python train.py --norm_place="pre" --norm_eps=1e-06 --parallel_block=false --init_std_up=0.0208 --beta2=0.98 --lr_head=0.00473 --warmup_steps=376
Each number is 128 + 32 x the weight over the matrix's rms, rounded and kept within 0 to 255. Layers, rows and columns count from 0. Numbers have three digits each.

# gate: layer 2 MLP gate, 1280x640, rms 0.0338, rows 1019-1049, columns 576-639
# up: layer 2 MLP up, 1280x640, rms 0.0323, rows 1019-1049, columns 576-639
# down: layer 2 MLP down (transposed), 1280x640, rms 0.0277, rows 1019-1049, columns 576-639
gate1019:084174164110166095093170151156169143127096153104145104122139126101163115177091175076126144147113079108141142106159120096125159122093141124106103100110209156144126100161179131125128140093121154
up1019:158129168127105119208145087126151175145094086071138116108090143155112170105137160148123169117110139147100154164099133112206145140094103056174104109177094053137159094124135113145129066129119136
down1019:147090112144125150123109136166130195102077133086165110144102077132101144133085106147161127127115101108128108186169139115082112176149149141151078119104118156111106137120166134111134085117138163
gate1020:147111106144161098151089150151109107180147071075108169124088124128138094154093161122121171130100148146076122120112121148135188142154060127096136121150113187236096123117099177139131107117106180
up1020:135091144101109113129175101098116135153137120065176140150161143119146158151170153142101136175099147168126078146100094136078167189083102133140184081108110132115104197076127137098183110092116169
down1020:166157196126076083089132112095147184061099147110165135130119154135142196111124129167138138113125153120169082111087138103102149134138130158177137081090098076095118193156082120104120179106152130
gate1021:096148091133097144180085165123118138176159137088112085167185111132080154164101132107135142131182056097110072133125175145117086167078077098141117176138131139136089147122104135127098127052115111
up1021:113106163157120143192117104195105179133120128119126174177113058137154118115128143101128070137162138129196190155087114167094180142098145117095232113103138119153190095117083108141177167136074135
down1021:124108133153145138137133092148090100077130124128156187081098131132087132060124150125151100128135158107169128094083111157128082132154130167137142168114132097086123151171102129134127104142118139
gate1022:097141096111119148189126147155128139115139138118093105131085138141110093130107112152090152131183117126194161114095079114166160107131197111140168123183121130179105094077123151110163096163087122
up1022:125149072145160100130111123090107170074104171152064131157106135101181132153148094103120136143085186138147088154105089123094136180071176160131132102145063116142097184141134104123090131111137131
down1022:129159112179107149101136122120148191096180096105113173133105112147150111161120128101160148089096138127109112124121134104096137143172179083145139163072113135174139124163124107185097145150131164
gate1023:124144115145178153162165093130120083086132133129095161160114153057099100166217142113132097078133098164127167120123169167154137132116100153151105188153151122101119090147176102056150177085174131
up1023:123117110144175116086058139094146071149155202080160103148108109097117153137161169160145138088145105140135138163177125130164157139132110126143154117103168094077138132148153151121124136132139124
down1023:152180122157138119183200186096118069120159163134138118073069107180148062161125134159109188032139135101139095110141166080111106147178127115176169119136118132121064120089162079106148101152145130
gate1024:116182134096122130114218122104105125143152065071066123097111105119109132098135093097161172109158189124163088162160188132115133126130100110121135116114092107123143144125114167164132093139139178
up1024:122092064132069173095118142057085179080135175068088161122149196089211095130158110137132092142144140148151103064095064147124139081136184106183141144102182105112145179174103124155144133117107123
down1024:108104116123111166168096093075131174134173138131141155105112142126182141182105168081146163122116124145106161090079131149127224117123170174124120108149165129132095052126153119106183128122150125
gate1025:100147153132074177107144113113164076131124074097145155114180104110127165113109137103135112124128099166118144145137100111141076143141105018149133098126137149153156108083148179208126103115087093
up1025:143153136082090111143156113171128144155124126071145069109161145155137161099177159131154107167129107125099118077158137075199117111157165101120115126165085154112099127117165128135066112193095124
down1025:109114101118154132182091142184127114114157134074136165104085157167163103080094129133118154105142176149110123087150206091082176164094094134103119139136171118147116099115136079190128230093073145
gate1026:161098062160155124133113135128114096128118118135177109096135159140171102141146170141085113138154151124153108161161113078170189114103088126180084111120139151072081181161160137087128126171187191
up1026:150153074130106137124148126177100070127137153195173131142153105136141143120112126195192170092152120073113117111153111156130081148190071148094139118166082115128161095147163095131136115094148104
down1026:136122101073148114113150139111109135161132097073147088106110106171158057123105130089132175066080148141145147135167106159106100127188110109114076133103150117114127137163137102114081124101127106
gate1027:140126184153146072182168110109207149224114177137082095141142166134151074100136149109081152148145113174155138121190142205153142111188099113113158169121066180137156122180164130197098194098130111
up1027:121161120131196161135103124119055108147098127153144167201136109114081142143179131074097103141157104188096142128077100075098161170114154125114113196160137113136114123138099082089129132212090185
down1027:133132097158121106119159158135126083194084131136148136110149188094102229136153096096139103140139130171119236136106144104148120141094083160125066117137171136139083089169106122079105087146115142
gate1028:128150073162120157075136104225151104157103140117092143119126113100132084072255100152131156041112139104125175149062123151079071128175113141129131106061110122096126085081116153093168142134134105
up1028:198149124152135102074139143123123063077149104053156113132145228167178183139121110083088157104136181130149133137143218139128142132139175115126134123139101098105128160160185171111089114118131140
down1028:144149084106112137155046094161127151165110179085162149100099161158116085130138086085113117108138135114128155143124103199098085146165157133141122138121097087122167102106116217077172107096109124
gate1029:091117108159146154127167112095083111162183129163210154116142163112162130122101148130105100116057115184074134118170142129129113160144091103075101121138167144146110160065175138100068080119126140
up1029:141058162188164146102166137068123162102147130137171137130105096138139099117084121119128100090129114117147141145146098114101119164122124123099115110123136145106109150162133102099088138122105163
down1029:122113116135152125145142083128118126138127193118102082145192215108200136146121157065081120161156216144121084174058174128133109159110093092112122136112186094121158074130131147127138159099130111
gate1030:106102121143104102148154105092137033109177108125176148138125128124156162103152156137134152105118127138094112130142116129103149120173089139088162135139172112128140084109138088131191113098088130
up1030:092099092137088078148110104094131110106104076094167165100130116097142189137148121136114102105056121082077133135086085120142069134150153109154087153131187184133125162162090124086131139079112157
down1030:149071180144108126119039147090197126170113095129116104181129115095129139141140142124085104071091127058169098149144116086108146143152133094149115115131112125118147138066128139085133145142107117
gate1031:117106156160105137125123137131118153163128057140119069085111136082120111101120123154154128088106139146055116157120152139141071157143101106129146157116139059106090116166152216062090143170120129
up1031:143144100074152098147125124141161067133120107114052197209146091106160147150159193051159118173140133103118160103065133162080137147122097114116155098153104145116116117148125109139168117061161130
down1031:105115163114111156117151152139160161140137096153166092132124096127106154107088094145140136056085128109120153139124113144102107114137115127153100120101167134181110221094122186080099139178086137
gate1032:138123168136183093108132132138126178130132086120151120110104095069112151116144086168111094146093132115166088171147163144132151104100067151090124120166166100134155122170203126151143140105125134
up1032:157133173088109181111125099145132078128139172139129137131101061108127123058148157082112119147105131160138114083096139146171158101152068104168124131127079094145185117152117119121104149124141182
down1032:158083193134181117061099129130126153130133128163144165152066118126138111082138103125114152127086142102169136126102155096139090113065100148128128113186091129108163102112133184092125138106143122
gate1033:142117109106138175101193099154119073159152117122122115122105133143138118154162120134125119172166127129126170142210164138126111114161114093101101084098154153150102200144127145100121115107134147
up1033:123116133150149097118167112127105136146101156127154114174145133118114159107166131153088092121114152104089183120071160101130129197180115113106178120162161104043154121145141149160113132083088160
down1033:151195129112150117135121099187124116123131129138096133145143161155125099142116141179171164141149086163158120059113074161074089080144119130111118130166092145105137152155109151168119079148119147
gate1034:122123158134107169143083121052110146145116219147106099200117155143159108184124178106040145150131113125105076144097164164106171138148155107104113150069101096103174139206125161111057162212104181
up1034:110065194044111134069134127118158147133111163177111131143126135149110125175175133116106157126124146076142117134077134135147185146149163070080151099108099101086108181170117132141093114128197176
down1034:170140122128128139087131087094076100123112163132130152136131075149191142072137100144137133116113086125158097161122102148102102124117136111137166063091166084127155118095121116146131125134177077
gate1035:077124181089107084156137113105099133179158098110058112132159111109142145169107123119084118122135104228126081181219159107167147136197135133082094109133174085152181029192162194124108140119090134
up1035:150109140093110117155166156119095164155094127113132153164189112099113075124163159125169121134109145081136092137116159073131140125162144137101112087108138076141087116116113170104172139135095148
down1035:192148192108113136090099125119144150123093134073115123070128149129128119126139164104148100165138142145086139094117149114128163085095131106105158099111105179128127107100141102133105127127161119
gate1036:099080094092148177069120124164138117100099118124122125140179084139090102169172164181150141154136092191112162084166097146102096057095068145140172153120141119070142129098108142119141151117117133
up1036:133139087178081093149108071185196200115114088114138169144094108162153113107159099117188143102106180123112141083140156112138104067155151171116104140113125149147119182124135153097134100093127118
down1036:139153117106078135128078111079132112130173177142092117104130133193138155091147122087135128109218155151143113096160166085105165096094143113136124038149090127103115157156110105129099131107126135
gate1037:124078115123137126148130115128152155151110085155093160110102109113112131105117159162149155094120133156128073076190115094094127155096143085157175154191101099126183094113127149077099138145088143
up1037:148145103069096099110094120143120118166178155133140192147097082068070083115115110149142166061076132097197078145135146140080134114126160131095174143150119139082111137165163181123186135125091088
down1037:106093128129101166074136124121162164073101101116091112118098150078120165109136162134121204117114148113137134110163050110106124130136043125138155126158137159153146115148130113120182155109104124
gate1038:132103086161186061145062116138138071110134120115092113151138125084057118152098114102117109119075119072145084151172117130085113108137126096093142152106103106158094069149065149100104116068142145
up1038:130113074124147120099115161155101075117156121054046144122118104159131117077118162113157157174077088193088143140118133133095136084131154104183144118059078114122119160118138149148088111166138137
down1038:127111099110100163142207120169147136130091110126107176133119176094162062163115102110137120187126116100065083109136124098124130139092105090089131139120167140124141133133165160136181120137078084
gate1039:144162103086097136159066062221173156100086157108132092113116092131157126139137094084123155097134203087144154073165134154110142126175136117204092154157100132148161157085124149143085144122171084
up1039:123129112107135143125158179051109088100142131124099127099091066090135157100043133167160119137110125158154098131121099078110109105086075166146157082105195112177137134148136125112134077144167167
down1039:154133127129119188115067096208119110143089157126139136125190134150127122134095137097078140110119167097138134072146158184079126074155131128153092129156153112113145106116105136163141136103105092
gate1040:125096170167145123112208039092145162132154111140135144144183153134073182098156144142105118076167157207056149145083130153114081142101084091077179104195078158115100118167127099097127166124071098
up1040:093149138094090147144127146143116070147107123137084116133171149153149097093127113151126101135068134151194115100135096113159134142073130148221129118122048136131128150212108197119176078089136118
down1040:234112167120144135149093124159150176099161147049125121119113106196143134091151126147167134098101105101173066113124083120125112182124129084134128141117068162190107157103096204156130116143111101
gate1041:151148151173092121104135056110197117193070169152128126158127089046184083126138127144093231132091128135143096155150129163119202160142092119125139191127167128164145112164163159166171147127080121
up1041:201119104131168056201165095147124128136090133192159118135101158059112158210170145200177082092120150143160125130118079141035142147117123141102137104113119147131143110136116148100079101101126126
down1041:142126123130158144158143141186144102100107105194151155059174127100166083155148131171180140127148120165156130136113181089093128105109129153144118143157093149165063100056097090160183157113142183
gate1042:102124064063130107149195130138136107169091147112105176153154146133114139134167144123193156199119156170148111109137106130115127100135132104128094131134109154125138140188121139099160111091099107
up1042:118160074184143129171117128109138106106188131123181117112206160128131154108117080133099120162118125162104137080166095124109132194149150154155068122117103105178125113159144170200131099071149163
down1042:134192127126125148091125141111158110095157161107143162130126160098110103142125094174088133102120121128112141111057130111187062160137096141109144106147094152113172113062125184136113131103105103
gate1043:152182142103138114066180145134159178146101138072132150143142119038138190126168120148120108110124129160115156159183163148143129131149134154143155093158149124117113111108130172145088105165193141
up1043:125119175106090076133100150132098180073106090183159084143087140133136095092142152127125063122100130139181049119125104106098101121127098152140163072115109185061100116128070169101145169128164126
down1043:156106166121135095097085128120116147136117037164120175103105075164133081107166120137148115080123116127148132138140124101099123130108108120152162092077121143083152126114125153106224185084114080
gate1044:107082161085104090155148111210127129115102079139072084138140043120181156085175171082142182089118075159136173112140132125126068117147039113151175149136122135130131094112104105161088137141120134
up1044:119164142152096125078154157182155118113149109122150096112148060100115054055153111138126079131068115165195099125161103196142105166125115115119124123163153172039125086094108192135150106136081072
down1044:179158192113111112165071125132160133178137077162156084080101087198136042108127085107166167168139160108150179124086092086088110145207110109088121113183098153090137141070103088158186082182109163
gate1045:091075117180158139138074081158136122183108128151105081120136106129094131114145174088122132069146114150164178134130090179106179111045193166177178131153134191186123137131097156140149160164048219
up1045:174163113174152137159108156115125126109132152152166129130155117124112119103049119115127104097117054135118181088123077130144124154145104095077121159175089124158097041169160058140070150128145126
down1045:209070129165147155178133131119146074110068145123117125115154132140089145115199154159166129117103133173114192091201140175192149100139188118096127124129112145142142126117221110138109126147164096
gate1046:121129117111148129121107150115167118096144136090192107055104143112150119124115077157167155141098157144089156116188068125099153141176104188136109062140139092165095130074126128160121135147129135
up1046:082159168103174112206114062109121179162092172162103122134169156097165092136138122098090121071157171222136109048146144127168107116138131191133120145094124149117113105143116143162124109175055131
down1046:154139134127103184108137111099123100098154171087122134066117097137073160142118198083094133116120092175143130134158126161166081110133141077072090107167091109151093127149139211203118110130147070
gate1047:155100104107179155129176126156136113174117139147104094172135116071117130090122144101181112075087123123100111150182101074134077123165103155084147065162149117116121126097046118179096172178100150
up1047:152153142138154074171129140104152137123167192146116162122094157135144143081100169133209095081129142089026200145117131138156115124101124107126098119044169176070126115130122121147115108091116179
down1047:137143139169158210088103177113098118111138137173185074079125103107114170120153124129097106147153106081094164145136176061162133140125091179031146093118107134112122094079121101154177106186159108
gate1048:164138144081156112112152099067144107129110118170137135120112068113096146059132088126135140159107144156078112107074082061139158139145128138100110120170175173092208113079212101143080163171149160
up1048:150121100151105158142143118107111117090085172164181144137132090153124106114116128173161125157155192171099115138121111164183135153079122149131145115169057135113144095164073134135109101132124149
down1048:140148142155127162122116138101146082086108090136113126114089121124161121188122138127113164129121110119185129137127140180184147127094136156133107111175165102079080198135115152138146088141166177
gate1049:130154138137093162205130130106150099146108143145136089108107077106139101094132158147113136107117117073108165163145129178115130137110101151143139129170123117139138136161079120162058139144154104
up1049:176116128126126142097108101150133106130088127120080189152155113093138148089217155091167164093179103107107112108120100118104083150149134078105109122185127093138168106107170142145104153113100092
down1049:154161096159166098145126155122169137089125108184133134170093094160132149131203110125076126122137146162156101122114088078133178081111135076130143126104106133131124121147106106125103090209153105